{
  "n_layer": 20,
  "warmup_steps": 200,
  "doc_mask": false
}
Each number is 128 + 24 x the weight over its row's rms, rounded and kept within 0 to 255. Layers, rows and columns count from 0. Numbers have three digits each. The size before them is the row's rms in percent of the matrix's.

# down: layer 4 MLP down (transposed), 768x192, rms 0.104, rows 96-164, columns 0-95
# up: layer 4 MLP up, 768x192, rms 0.167, rows 97-165, columns 0-95
down96 097:134123135192157175105093152141136092143142135089109168142124137146158159160122131159131067099113070090114113128158135152134130108101091118124143133153143101124106129099139125082159133110135219134139126108146134136137107120164134164148127116114108080151119129150126085126099147141110133121
up97 110:135137131146157076116140112133112136128159104141162152148103133145108164103158083139106126129137137117119142151163139129152140119142161159122105102144152082134091109126122158089126108078120114174118147104105117124139190146135139116154178132162125128114141155075165087093159159105093111153
down97 095:118130116128134134141129144109173099135123145162108130122141132077122115130163109203120088154101131137098133096157152143132124113151160137133153117104161128156154108165132086133128133113137144149142081144096120149113110124141128153137149117095131114176179121111138128135132088099132127157
up98 100:145115126106098112114156138137096178158101142109114139109145160093116147090126162167132163106114113106137101128120108136116125137147099103158116123099080123169121148109117122149135107100102089120146098123110127116124124149120154109094197135146159128087146101102165129144111115146137114116
down98 103:155165135139131104123122135090123101142140113131147114115148086073137158157189151134157101169130142114148094149128167124148117132161145148134112121130177115136163118135113136175156183119152147144092166150106152116090123144150113121098153124098148149128117156132127102129129115116103121115
up99 108:106118116102129112091114148106156111103165122118120121106139130149200155094146110111137144157094115120131126127108113103110089088136176125158120112159187117157124128142125152133116134119111114132143130100116159177119140102099130125129125122125142118113159116144125095145108123161079138143
down99 089:112131152132179142145130113102110123116109145127107189123108130139129130091150132134120130128117141161150130122135154121165096145152102137154144147166152151140145139130122118128144087133141133114102141108133153148109116109114149150122096131133114119074126110114088156131124169102096198144
up100 096:122157088114120140141121139160125111150152130099130112098159131120160123051117080077112106111129101120112118157131099103099104121122125128133092147114134117104119185142116116100136075091108139121084129134142144099135127079126106158125134145110084079117141067114123138148157159169135133121
down100 077:089141095105151160067127122114126140121137095128143124086103136103094135159107128113106127081128119152122111174096106120146140134161100119111117164178139101116128091117123112078139136106165127098137129139117102116142115131138087116096112103156119124124110118088099115149105080128140130186
up101 103:163169125143159098132120129131141124118115084145173122154091166141119155080134136120155121107120083123110131110147132120121113128168113155100145155127098176157095078140127136097122111105101160125134163105089143116139165120146172117167150135136090170108090122101109117127113118104089126090
down101 103:098101128147128122177122116127100162143144115122122106118116178098138115117085095154129189101123102128077084124118134116080162117139140039129110148169156140147123118162119115126136121123109091141094102147119137157117088162139140159115125114110133088096131141108139165110137140102118128121
up102 104:133135148192131169104104145123163100093168125091137130106109115166151115107130144133113089144145117124145131153117133087119137118172139151134160149108139165110174140108132102141114102136147071095123089190128151093094087111132153130133166104105122169103128136149119138125113117157147095110
down102 105:138131117164131164130109161082161125112124134114120152111071114092188134091093103143147137152108138120076130093153159143092136150092117100076127134110104123129117167134078140098136128143121085142129125159124089124132123159124121118130114094113133146108143131116141119088111132077131125119
up103 108:107119103155129184137069130058155089115141119113108174150133101135172135131129134127110139130187134150112127143100121108140101129092097124102190124111138142145113114134167152117134143118108073180125125102141109110134137136140152157097081111128141128097099172172078104114185139113131093132
down103 108:106138099140128135096139172145131128169110146106142101141146115156116158086089112111135126143164113130094123156116123152090085136122111112133158071118094082130131139139109146140111122104156163103124102140157177158122122131179140090150096151117122129156142123154098101130139115129124130146
up104 099:134159123126119116135130150130165180155116125148176162114134106149143127133095142140112123158126112083147133142106101080127136133138113072139117113145164134120154126137121128082123143118117154137147128164107140175129144176104119095152131187150149157134120083104159096120127107136117152101
down104 097:110134101105140133126127104091111109132121132107102108139162182113089129121160136127122151116097114138124169151183130090147142099134158145132146171114068160167120131110105117145117120113097107138102137134114097172126111101119112126139088122128137140136123153125078167142136179100139083175
up105 096:100169086153162112102121129129138140112137149160138117112118148187062149163130145111147117117149140149098139072120141152135125135123097124119155114130128151092129088154115137147110107110125151118134173085157105078148138099141128157108145162125141167127143109141127099127121216113097147164
down105 083:136172105121119143120140136096084093166132152134105144108139141155120093114143136153098110191143168079124119093153133118163175138146130127076116151143161114113135118169123123142119123123145139170143105131142116122158133145158142143133166139131115173138154154126155139151131125125128146104
up106 095:124146111147131103132116133135126119140134130113161146153090084202125151088112154127110108118128115156130092140130115152102151106191109144209150133128152121098101115144151092143132108164162129128148135118097128073124146145141151099168169123134136142129165084082124172159141136113148115161
down106 081:124091149149104128137135133126160115117160081104129168113126160120106112117157123113097144160089106124147146084114146139138109140152139122087154171116137136122159153163104159070124148152148137108121094156211131135083172135126136124120124109167113162105119110130173128126084082105088140135
up107 102:153138104163149128106105117140165134143144136139136144108120129148147152104137167155079139126130099154126123137147085111136123120101088174131136150157082094119098093132145120067150111126118083120113077096136109161142120104146149115072157139140125158095134151093155167138120139151092122123
down107 118:100113126137164141134120132117118120101088133164132129122124131130168130114128095112079123135099111104136122141131141095128117151166139153124115144153089158146136160092126158072125147082120152109145164151096129146126127102164167116125104088139101084094082159131117112100151134136173149137
up108 094:125072132125097056122133158151121132116108126146163100139094111125125131107138100160132133138197127152079112137093115123146158136139123157143155193124124149138140087126118126122131087106156090115133144152125115084151140148105145129128147107166162174078116147118129097113139130161135061143
down108 091:141149093159187090123133153133081146117113129129157132115131136095103162117150123111170163172117109183129154129121165152104122154149158124149143118140174140103150143116122079130128068166172130130104111111131162110128118155122138126160121096126134112140096155176114102151116093136132109139
up109 092:148135112156107110139115149116171152143132127104147117082129124129141114141157153124104113189089120138155144164109113120182124123132148102108104118119104102137145150151125138136148068127077112110131094143130091088122127094108100127128150184167129161131122130151175119105125152153137121087
down109 085:143109104117148174123146133131121120125107093126098083130110094129140116111144107159118135130157121082119134121125143104135175107143096120119089126108099114114109099119140166110093120117089113112108176117103129124183131097155102123142121081144162152134107128122104102097123132118116149091
up110 103:144136118135131114096116116134161140168148123121131148165090115120132088125110150137159151166125101128169098143123122138163148141135114105117105124144125082148150089147109113105126123116123149087153108114127105195151109114083135132130129092172106143172130142103054102153126150101115129143
down110 104:155147159137165162108128122114127117095177120111167142154196105140165090112122155141122116154168114170148087106185158114144157096124108162123132171168114138156096137111126185136107176120108119082161129139136094155158116100137119154118132103123122127118105130140115118133123115144119116166
up111 105:105165082145082148129149119136125141117097109114108166120133129111167151183153140136103116137098155136116150111094083113086163125128152107164147115109107133097149092132127136159130164116112113097129125151118142128181123150104159102112105155148122107121135113114107130133153105165128167111
down111 110:139143108120112145121125160138149145113078099162133119112078123114147142116095133114074109149140118135129126139104122093145103111173116101085124122146140141176191119162108143096134092129124169083089086108157125130108152137135111131143113102152128120066122138120187146108139148159125098143
up112 115:135099154137154137102108162123130152172129156098143128166104145151109157124160114112131097174135090126176151180092119141141132101155149096117119162108147168130164145141131122118103137142126109108110122144137095198126139158134116159129147132108083110101129125126109134098166123141165105134
down112 082:159170145162139156136123106102149098124136131132117122146158056158141144116181114123124133134152159121157109122136129194146134151121107141127156106143143161146161131136133117119180140168133115119130139117103181106124101134150132165144124103136174149105112122145118095127090148118108123166
up113 095:119112125159120132149113096108134115132129117131163101093153057097133119135161175113119134120174156119111106115209162155132113076114078127139166179165101138152144151181107102111142112115101122129155106119158110144146135120125152119119075138141137134129159091120110128118121134085140109099
down113 102:112168131097151088099138149164159140162155177148152136143101137175100160112125083148097129162110113136158151134115126108129142152124132151114099125128124083093128134139141144123148155175169132143102118111155104105160155107129127144121099154149152104155118180103143128134169098147115146200
up114 096:134147089088099099122099123062126132104126130145141147105132126096188130081168138079136117153060137139149146104133141156150091138124111119141114130135149113122149119125126129158091162119080151063145104139135112149131069121136139158118152112126120113142104131140134186118138130181166138126
down114 081:141163106178100092161137134104159153146119081123195144113144077138174123117107092150156148129122089155096118125131168152123122151169147154128120103142136111146113110135145139110148152133164121097104131136112115120115113127130086157136112123128154147139107099127143137120083115108114113155
up115 107:094120152105127137121096097138131125119138121141126142147110133087093132131127135135127124204125137122086185126129105182123080123109109110131111114110145130097134128129123116195145142140086136088144136171084089112156152104164158103085092120130154162145170150175072125130125126143141114099
down115 106:158149089086116119130125174129140125158126115084090122133128112068119116129142095138161150163148131101083134111113150115146122094125156107181135139114109129105100166155100154140159122137154098136141098146135075139115145136105146127109120086093159127116136128089131114181168131113140131125
up116 100:152156088104143050142124142085131128075099145141126141140146090134102151127116143140117134109156146135132153145096112131133159140090152102160173124119129127125165095142105131128140136096109066159138179123118126127133126132131104125144164134158152137140135108158076069129175127115132133120
down116 098:137130127143134130143094171108112134093130165111116137098149114110112132114105100073117077155111191114146094129150136139143151138130125121109155154131127130093135105119148104127153090117129159132119139126101126138070123144149136149172144137107162189129116095203127114086171144095127135146
up117 112:130123126122118142126107122125110151139156103100131141141123154144131139150135113122137117104119129134095103172158170081111134079152102131156152129074101134119115158102141100118127111116097133114131137115142170121083164104118099127137108130140148163127133108136121136154163188110122129139
down117 105:116137171151149111140089141119129108117145084098103197130127204103106141127153128116125148126091153174147117124109155122185145134098127122134111112115103143119147123126106151151130106138124121171126116161125132164104111122139134137115098106131121145119091109113122138165164129136126176099
up118 078:129138138155141159119127125121165129115152125107194093133140103157128086114123141124154152133140160065088153193114106132117133129105146148094167152116171105117158123165146139101120195134133126130147118083116102099153113120161106102103073141122118156145108121179097108147108150138129135133
down118 084:087128129150157119142132131158124151108114117148160134121109144080157083123133140129134150132150163135105142140086195129126118145099073131093116095079127135155169153131135123138145146110130165132168144091072095129145131117136086147120107114144135134141096115108098113131128101136139118119
up119 114:118160112153121139131148140159135124080109142130141132148067107142094145143129144117130134125112158121165094125126157130092116123115144146116079085122104150159115161141159169120088118115095085158139130120089132129164124135156086110110121139137114135121109130067115125149147171116122134145
down119 107:150130168126116130087120140116123130091150159097104120161148144127166099081140170129111161141152085138186135159135146192122127138142120138110151127126147126102120146135158139149133119173134144122126077110118129139120120127101141107163094111126145126101113137126135158123137124118121147163
up120 075:171113143167090062126101107168095125165137170113129136141081142160166125153146110115147134166135110108097137119143093124146080130126162146136135138118178137135127126138126120133149117122129116175129187176126148101097137113131133148170171155160113125128130104126163140135138126166096163097
down120 087:198188129155150137135149124088114079133139109148132153156131142144126124139150112105151121157173136115113155123102131162127129108110138101160153140123121153088126210143110122099132096166101165121157154120103149117124133130139120125157171123138122153106082114139162109170148161138088126118
up121 109:132156181142098126111132117127123141131093098120154114120135068118145161163123112119135141129129138151117144136161160110159124113165133103116102147140131150106113100113141113126125136122106117135103106114093135126123153119116139131119169105174100159150127121051098109116152086141159098127
down121 089:122121124163100159172148103109105095121086126114139158136128179127160106077141109170131131112159130119127103121165113154106165113156117102153135132162170150132106100130127137076171120147106127113129156090098144162123115129141138171139144103134136139081173120122131119107108113110129140139
up122 109:131182108125153180144114114131144153125145130126123188154099133126162150195121154141140162131134150133123144142145126171139167094130163097146111095137147125112143142123147129117112118104178122130120145103109122138130138114117134144112140165156107152082106101115135160126149163143143164142
down122 112:121131140125129115133171136150132133163098120115142141117140152149147122137166138148121112099167136109126112126133134140152093120156136141140145153091108142169096086141126152184113129118117131142110150109124137151137108118082112100209151099153104160071109171127122111123126115131125115101
up123 097:132151103161135092141144129103087110190151146139128111118158101127128129153083080110125122136173126161123080121117148118139117081131171133163158144145166115099067158148136119169123134068120112144110131124115154167105050103148135150141115102122133116135146130135100144133118138136121167127
down123 106:110107131144090122100121154112160157092132121142100180104110082097129113102112135111123106119115130093148154145122147107145168160123098081147129159094141113143184112124138151078134131158105156053131148119116106084142162111153096111146127144122123123127125139143125116144164147135134133116
up124 095:156142114111161139137103109152135129179142110202153134142160127134132143150118096115126134140171112140111099097111147144154151108144132117111142137112154170127172128098115136139150090156114125117137122080149134151100166150168143174135105140129131145125134088145110116113128134142148166131
down124 071:185113098156122104146140116139124166090120121071117155117105158073142115102112133124155121134120163142136155137105103165120124129111114146151131132121124185141140134157118162088157118135134151156140117135077126128176139116105123135127123132137097084107140149153120133110138152123145101174
up125 081:129130150132106114124138143143140126119162128140183146177143118114145102093104138145097156127095119126075094103126112200143166126102100150112129168106148149160101107137120135115126102115138127137131110138124136180120142130133134138135132155164110138112168139122119135141086154109135083106
down125 080:160114090170159132143120166133096115140106135141154148155134142133087097097137127132114113139092144111089143160131151145088129132134114116155166133137134122129103105126162136139152077122170117114117123127098114138111116163102132105088116124111168160126108145138149151090116123110158142155
up126 115:146165134162151088153086097129116096159154074113140128138117118136165157150146107137122176180116164140116136119110113127189136119148094118109149109123123118170130126106129125144150162104110111082189144143128095147173107114186144119122154136143162098091093130133136137128094109143160122174
down126 100:159146114130159137108123110133126122170114095107095123126132123134171126082130142160156169175119158119087122145151118110116109134092135092113148088139124119115137100108095125157163100163124154104136145127147097137153150106114175140106161110093197148116096175127084158155106128122141107163
up127 090:081099141153184113099100153116125136118150133145139106152117120164112140103188089157113112127136173144154145128164120154147110116126174105123146131101147111126114141131120107110138095163124155094138132110182124145136086092134109116110081100145105114108114141078118124133128114105118135118
down127 104:113138120115086114138140158168085167099138155164144125131108157185148128096100128086157123116141121138138111101114109146109092135113087112170119132120131103097121124156114109140136137142122145127136121134131097140110103097141081070116140131123134128107118147109149174143162111119122094169
up128 111:129113062166101122152128133107093129138153122109150151126121181130121127150192147103137166136112090145105113106136103103155139094127095132143151082138130121098115126121116133160144171091114095131134142115138140113058185105127105124125140147133126115102149110091114130176165172184159138094
down128 113:139135126110127162106117126152146157098139144137145111134089145115133125100174142116102143153158130145178138131167078109078122130151091121128140130100114128110115121092152158138125142110123116130113168096123111143128123121124120136128142153132145107153146135142149129130119157129105135160
up129 094:128153153072114128171128138069122111108100103116108123151112126121096132115128104087125137120149082127135116087079109146136114121143121113128123129108165110145158111152094157166105127138130117135158141099115138115131112157125167133154172128114131146131165112139075114138142140102118128073
down129 096:146107096130124123097105138126125108160159127125152108126159106115123131156112115156120095095123147112140100202124135130139153125126133136083144120149160174126133144117166154110142142091117112206139128166131151141133171146109085148127078120129111125113082124126170139159116137108125124172
up130 101:082156148116153091174135118137097117160073143130150087157119116110102079119112166114083137111113150170154125120146146117144139161112089151109104132143150151144158141127063060138166092122143115162118103107119118114120123112123140150095151125162129121128094132163117127142096144124105157137
down130 087:143120153154145107129114134160149088132118137128175078152118156149131141113062126116134132086130129113105133156146146150107179148113102124120163132165150120137155120067098124129106085140148146090167140161132167115141108098137135132149136147168151151113109122138146113122126148159118139127
up131 112:109154123148141115140123122125114138115135117156122155110142129120160170152112140110140149196124110149119112171143136107126184145151081155143133096127112127111151128103134131151092092127141135113154148139089147083158114117102126100130130136128128140189062157147080105129120179137129129130
down131 109:117123130162140136108113102137121151171113185105119165120152133169116128106127145127146137116149126145196161117111129159141139164161128153111099099137143141067135114127134136109144083138137126159101142160132106154155109128106116147143133139099115137131135170144103123171124122123134168098
up132 102:135096154176173101133166118092105122122075128117143185135091112151152130102134134148144142138093173155156130156121144097119144078113129144070140135163071126111121150139157114111136122130122135134113117119118159143138078156102141112170143153121158138107130131092154125133147189141166126155
down132 114:151105141116110140143160125124162118109093129142160136128162123147101123088161128112096088113153104084120135108137111104136130112102147164135141175130103100109080122099123128096144188119108184092102139142112120148153149140157139139133155107171115099158153159189093091125119129100129135089
up133 087:120139134168152133157126120143164139162116119154165109131148142170110136125126116147169142150136127170129132169073136116149127116177091110117120133139104160097126145131113096127083123101093087113130179116143170135152135176126135119112150108164081160105095109127137121163153137141132100113
down133 070:169158156152195148103113126097112133103192122125143155070111126089171100136142135116126122140113134108134118136141135113123117088157092154107122123158136178129118122131123136135145121170135118074115137123161151122123123100172177167131146131144125114122164135090089169159088104137127144136
up134 085:119148117081153126082096153154169130150153118140116130157143168126110130140108120193117113144147146111093126153138142140130144138123140157121120097109092124127152119143116159116163082157123110141131130157168118107101090122084134141099141137121105133123154120134126122128135097111111124169
down134 105:079111129075130069144125137146135195169167138172081119122123114150107122089075142077105153134145144104122136119097112130118108124134127148137140121099126118142120141138088114170121116132131111130149084126182148125110137083118110130130122132111107143121132114195148169106121115148110137148
up135 092:119156081157134073137092099165106111171115120099093124150128090178152133122166128124134132131153146129149124148109123157139109099151135158133142130114109133113143108168135135141094137141143128124108150123151153118141160166138107104112126118129111080105165108117132148123101159149115098133
down135 097:122105106126145134100144109168088167117093099125108119095147123108111135147154139138129128141125141156119123125124129168142125161146146145121088146174113092148148137188105143106151131118104109098135115118084153114182123110116145124142082100132107170135120146135147109140136120145158110141
up136 112:126136123135141128111123132130076152117151109104137168170135129140110140147128104133133150135133148096131172128108122098149119119096119104109139122131142081129149182148113121161160130117121150121140164126153103146138131136117153130146153135105133165128120130115123132150146168119143111064
down136 098:160132148164121138151131137147117108096119064127115149102132121112185154148088187146121140107186133117130158152139129177153140120151132122114122136162154090116116137110115119145141166124119093131118112174134147149077125146097075120166064136119103106161125142124107151096141087093091122099
up137 107:143124127111103142138108142122149136128160130116108151133096116111079109161146090098104134115147142156157129160097122121133102093147127120146134143117116148136132144124133081177133165154157129128091140116115186157100134172093095143115185095116117106131153115117105130138117132162125150063
down137 113:136114163127146141095132158122111077098118158126162112121163121146130185156139122162145147137149150126124130161118062115176145109120124131099143117096128120120144132128124143140121168122194116160102107136152114104128107142114131153124123117121128119077104099085119131168126146094096125139
up138 111:144158142131129118141170125151171123124082122082193127109114114131142124093122145099119116153163099159161140128100163166161102094136084118132129135104122176129117124132174114137095160115142057142117134126118119085138124113139173129093155153121160112137154133108147124146120141118096071103
down138 106:120125127147135154134104132111089058133136098144168111088131135094147134098129123147133134113119128134121153142083130166156112130135149124127147122125134156120126154146117127124163120126150102132089158162143177140143089110119128087099125154107096116120094134150143102172099146091076125096
up139 097:130129127163174124099120117162135178154093166144138101112095101189140152169138166120140131156144123127128136189115096162104112077161118136131138147113139064137129144100144126094104138131091132107119148137084094130145104146122112143114110176128149106141132113118109104106199131142123141118
down139 111:135131173128124137123164113153145126086139138161165132196095109118118136121164126145153130125129139098125145102133099079185147118159174111091085119172205112124119130116184120115175126100126136148106086173109103117115098149123144120112165111170129137130094130116121088144102136122129131109
up140 119:098144175126174136147106129128143135102146092109148133070146106140158140143167130080156107149135170076131115155100147109127123091092174102166137108116164127126117142132138095134112172138130125148118134114087166154129119164130101105136133132131146134133099097118108169148150199157109096155
down140 115:150142151145122151147120160167165112090123134143108121142151201117148161123161117140110099129098156121073149130135135142166133131151133138147159156102103134131120125124161069109159128137115145169168098106116146142084126135095168159061134127112153123149118167131091142119120185140092149100
up141 089:124118122166135119111113133109157118085079164143173130122114106088092151131098137138120120130148112155066141088108120147132169111170092148150160122083156147125166166115136117112133167122114122130165145122110119123128135129150135076130110092129164174072092138089135109100153109129128107158
down141 064:167146118127151137116155128118080140111134126122124102098128129159143134120156130096118131130094176098126112133157141144100143136124121163111148150166119075090144150113133125160121145109117151102125178114137111167138143131121175156126099121120124117143159117144149128136094121113149154150
up142 098:156118157139111095162179154137122107146074095134125140128128069126137184086103145134120095112124121132092137142139139117130139135135128145144113144131111145129121134120184104154126112125119099162151116123122112148121135138127111122132128141151083123100080109075119129159109113119121165090
down142 088:091155145152125119166116141130171199133102124124132171097116106120145115142169115112126160130153129164140116128108140152133126160188122089106141141138120154155180149111145134153137143109151082099100153062119118136182110085110092087120144121129171105123116163104117109186157112137133136172
up143 106:130147105156129147095123116120100136129132176119121140123130132128089123115103142137140113147094135102131140090078125099141074161128115081149162116130094114145121151159132121113137101117131102131149125134096149156124108190148143118090152079151119096117130104127143128129074125122100120128
down143 097:141141111131099088108120130138123148134148118141077099087108140132131091092140119137119110162137126133167129167139154129150145135074110094142161117128149105115171117170127083160150138111136117111146102129188085125168128118119142193103118168129141103108118135067135119131115136147120164113
up144 097:126122105136154101049100129087147157116106155168177136166092143177083129098113119085132143134141135120140128119144134126124115125159154112174151140145150127102091093147134157090152130105117154111130125068127112130111140096113169128115141119159105161103129114082153139132123173082093106134
down144 084:126131164104110135135090138154078112096149149125115092169105143171129108108088116104124170126134145116123121109163136101128155140121106099127152122186135100151131118116177168102120138155129146101151094137163131134111113115144138179107140164151111098121135134159129165106138151115128153127
up145 099:142117094141129130088140111122135130124120096140181134045107101111092104141109148092169103108121132131140106145117106193090099107101100151116136127142138147137110174136130137082144140140114153026167096129130120160082129146129120158128120157113120128127109098139119100097086139125122138114
down145 102:082115131121142128103096138121118141166185125104133161145106094127157077098108146112148132089125117140163124130096161153120141117155111110147098129120128111140115160155109103141140132120144104119129084130095109150126110137121132164126137129131141139151106114140153123101110149174165138161
up146 096:105177137118162134098096135134136134130129111144149084184131147121164140134117115097143138140157090098159162152119135133117126076151126132107144115080094136079160153105111183117068109121129166117100123153081145145083118157174121138113131136152092094129139131126181113131157139054124126176
down146 095:104115109128107144094116143144123135163137141100144134081082138077134099075122106150124140118073136121106126119123156143139114152113133141172117119138146119126091096126115067167159137087142144130140124098121090119143143126085158134133087124130145133127102130157112121148118105181128120098
up147 106:145157137105096118114128113124136137168106173163160113178106120160132133119116102120140131138154131114088142153143139072136119144131147132112121127116130154101148145151104091139130133084148126131130118142117120092125119165077187127132131129137120135131160114111157106161129117132165126151
down147 104:121080156105104134159102114153123083150125130135119127115108128157153099139185171103164109129127134151095138086149074137113150175083127157136153119134152139138159120143161139170113122107127133136154125089136146115141116157128089155127180103115148156163163092122117114132139173091114103101
up148 095:100116128102162150125128133157131096123135133097089147166166108153088128127121108143097128141135125127161116117101117147125112153129117138095092143116134152130122141109105149112167119116137124117106127125109153152124139161083125122094121120143151156104111119085156152091116095136099162139
down148 099:146124112146144141175144121128126109100112132069115124145132153081100175081147098148148117116134133115175141127130162122113128152134134174096090062135093163161132120135137149123135122115161087111091173139136115127103154108128131144141120079147122136121116115131112189118122088139147145125
up149 081:134136140111116134130145116137114091132140153126137118153094087108093108132153128105145170129099126113158165147097121119166128149141172140112071136109105092121131166137074129189157147117164138106108147120089154133104104125143108117131169148118185104117110089092126145108129074159110130129
down149 078:154098153156104129100125134119094115149115135114175110156120140102126120147139131081136152108145097155095147160136082146142124182157120095101153114075122166168107124086114147103108124129081148109095153114128098144115112110149168143158103143154116113144115091137141141117168136149139128116
up150 083:132062127143097098136108116134116112106087128117108118116117099160130131170087132174149090154117131123097118101121157141125144121181134087139112138099082109127185104125097103177119134110117146125166130150161111126115139104110104119116095137120162199107154144138106095150140096091106126143
down150 100:174102114193104133199077177162149116123134119160133104142118112169132125134131143123152130147118154148144128124123149095142093115134130157091133167127160145088158117128136101146150085113153108121117145120124090123085106103129159106118115101133138148085123079118124103103113112137157148153
up151 107:160143143160091126115165144183098137169152146171164120129091137180133147124087138128117116110098109128129125124054110130109152124098141161145147124142149112135116133154154112153108134114103116089141168127152127097144159158122148134069137147136143127147172130113118131214163105148106117170
down151 095:106122113133122110156163113125112127125138120124187141123133096107107137168152148120175115167151116138076162118095151139097136130121105138096103155121134123105143183159126106074147128106157091152111112160125142120137123133111137170137139142139145130132119143178139158145119126139121124103
up152 109:164107151114124053113149131111161151138133088105158154143114124185139129144094118144100104172125142091164113179115101135100159121108119099131094135104127108119099132131116106103122133141120127116107112133154099138135141181101143128124125129166109155109109079118127090103121092194130153126
down152 089:127182078181100153113101107128091112132138141107107073132134136144112128088121138142124132137071114176137168114194118113103140114134140154101123126162141162123132126139115100138168102076123121113112097143116160135136129110155126110102084153103156127082124101126123197114132135100141116085
up153 097:142148094132162090129117156131162124162146121129199123124135117162134117122085120122128141148120130164117166109096109088148152107157132124164071146105111160125135108137105096128143126119136154142109108134147107153124122094166106147134123147124106155111112099106181128126117127120133154129
down153 093:140092166136115157086148105128111089121091105122125132111128165125139126153192137112105111132079186153116127137173131110096148124102132146114166168139128122152106108177147143135142128121142119108094160079135134177123141177112126120126119094109151142167102118109099127110125130100162125116
up154 111:136149139166165158147120095128137121125118145099151093115135127150136126108140159134147157151136131127144161150092106118159162139118137151124096140139185129103161133122111098143160100160101153134113121146132123133115094152126151107092176171105123136116169120108149109076145115128108118136
down154 118:116129149145140143118097130124107157134110159106088168096132153102125154105113108142131106118102138135095170146115115115113161110157109149112139165123143114141139105146121109114101141140166120119129124161092133132114115099117117155123076138089101145127114129084104132137125098156154130091
up155 096:148118123126100110112132119140110112164163155106139131087148129113073157108170135101130070144115143112109145124131113105114143090169138130123167124140131143122108133127109136152114111111105125174154104131130140147084132141146153130102158123099123184078128079140117086142135165150133158123
down155 086:172116139154111131135075140116141137151109161139140181159075185128103108116096165146130171134140109172166138168143128169112115127124109159132131124123118113132175071126114131122138140157105154163132131148150131139160101084125131102125130120115118089146142136116105104110101113108162159155
up156 094:124137088146113099106103109137113139134123153157099121148134063185119139093101157103113112073143151127108116142130130112137135129162099095174107129123130104122130122145157116156146129168164133098109134108145147103176137080110153149060152131143178110095161139105122139167153130164108130156
down156 106:137179122100145169156111115085112138154104107100127156174121122110130123136137116145107122128102140147133154127142074124142123104135124089145139141142110107120149130128118168102179116177095135124146090129173161128086123174112178131131129186149141176139137103143099127156111117132129114083
up157 093:102130105109112121102140131079128147191081120086112160096139114122131099098123119125100105128175136138116120126131129142145106109142101119096161117163155097117100154175099118157167122115124142123135133105129101132139090115124130139104184078107127117137102148165101163126181142130124135134
down157 070:113133109166120168154120119150090140124121094127134110108143130078132134088144141154132167141102129167121137121098116113140129129161141103116153111150147091119121086147114133138120127103154135134127128131140115197125113146123117160120089127110122092126099139127119102080084143101112108145
up158 091:122153127098125160087071108122098141105137112161143164092137159146096092126120122138125144122098072120138112158118170089150081109132173094133115131164140135087111108135116173100139090100088160122111143170122156139121139162156169178115153129152086128115097114116120112150125121120086146159
down158 106:144085113137139150132116116175141193099132136147151136094076097070145115126094161139145170102131105133109133119097171106109130151148092111161126129125115084159067105155138077112150139167136125129139083136097148144115103097118115155106118118106094082102135139119181119123166133146133124133
up159 093:149137122138107162127097129117142115128136094141135135104106159158160161121090131133107146161122124127127119162122142113132108137172077127131064126124085157085126137134141106118115102119106145150157178120106167135127098101152105089113125106128144143126100124089172182113144124116149137094
down159 091:110102115173097181134134156128104174129105145134112137149110136127126093142109122126131145135129149125174111099156135129123161151156130139080153126156146129169116186116096156144120122110157108112118109142127171112122104157094148126100117104120143112113122157165167096129092139145114129178
up160 119:117124145169103111143151110115132127114120080152116172124117166186113117152124101130147097144075149162164118095167161119124130110162104138110126093164124158124142126115123132108102102095136118108118177108146139132112131149156095119117149137108109131134145158100100131145106153090146179178
down160 086:093128142162139119120119124115078119116136155105138150120161125137158135104134136154163130133069111110098123122124177157146117132164130121164172116159087167106190145136105108109129140128117151092135107171089145120111134131180139114129146165129138154163175148139118142123143136119149096166
up161 100:108153087129079140156103141128148114083113122094125155158151102153131137120139116151091116076150109159118076118114124145106135164125160171137150133074136117128155111133133125143126116137134133107108114167127107107150091086114158164130127096133149129099094151117092116162138127091147127100
down161 116:147117114123123074091194144118100148140171114117117095133151164098109124153131148138108129107171132114100134147154136131148120113142143123122140099128138131129114089145151178136135140165097165075130094148176134106102115142161113138147137134145123181096157143155126119155151137133136118127
up162 105:150159119123101146132110076098127133145136119099147141125138123173129134141098107114118165148114115152112113098101083091142146162101128103153148096118142093107133136089115109148173119137121085182143100133184150129139171149123158171142127153137141167091129130112122145141095119142142121141
down162 106:128087184114174096128116155099130135086098093126150106100109088092134113101059132097128166120161093139136144139157140123100096118144113137102104124142123155134109104130114109136109151166126117103096134102112115116157125119156112138124152138172131131089166137108177114104161117137131107131
up163 092:116089118122153117113118149105130151121151102146124174095139124156138095112129086119156144147129089103101079158108105140132139160128163147127108099117139128121110129135105153137159097105110183124171144153128163125095173097129060146174121162084087160122144180142161116100121121129159142097
down163 100:151145114141122105124154151076162130153123134093133064138145100134124114111149139132084115099105132101127103132100121109131139121134098132145138111156143081091129138117145153091162130106151096134141119140098131090116139101137136146081121154147131133138091119135123114154114129122110072150
up164 163:132170101107165137136129150144139137089126091156146161091107106162109131082096099144137114152130120083124114118149110148135109122069126162152138149122126104109159151091098143088128129175120160146147137126129131131117132151135099101131150149139122130119129164119152110104151119129110115099
down164 182:134158152133110127134127160120127155110118125148163182138091069118122086123114133148114124091164107134179134087102111144128126123136090088142131164082176129134130126107138131090133099151138096117138109115101148099148120089113113166136109134123150112125148105104133118105119160132164155128
up165 072:101129154114151092145100140146129131119104117123130148125096140095077170121137120106144152164124091132082123080098130116142107126188104125147137156150151109118177112147163142036140139175091129132129135134141121123097152137107141157133174115137121149118127097085140105145098114129089097178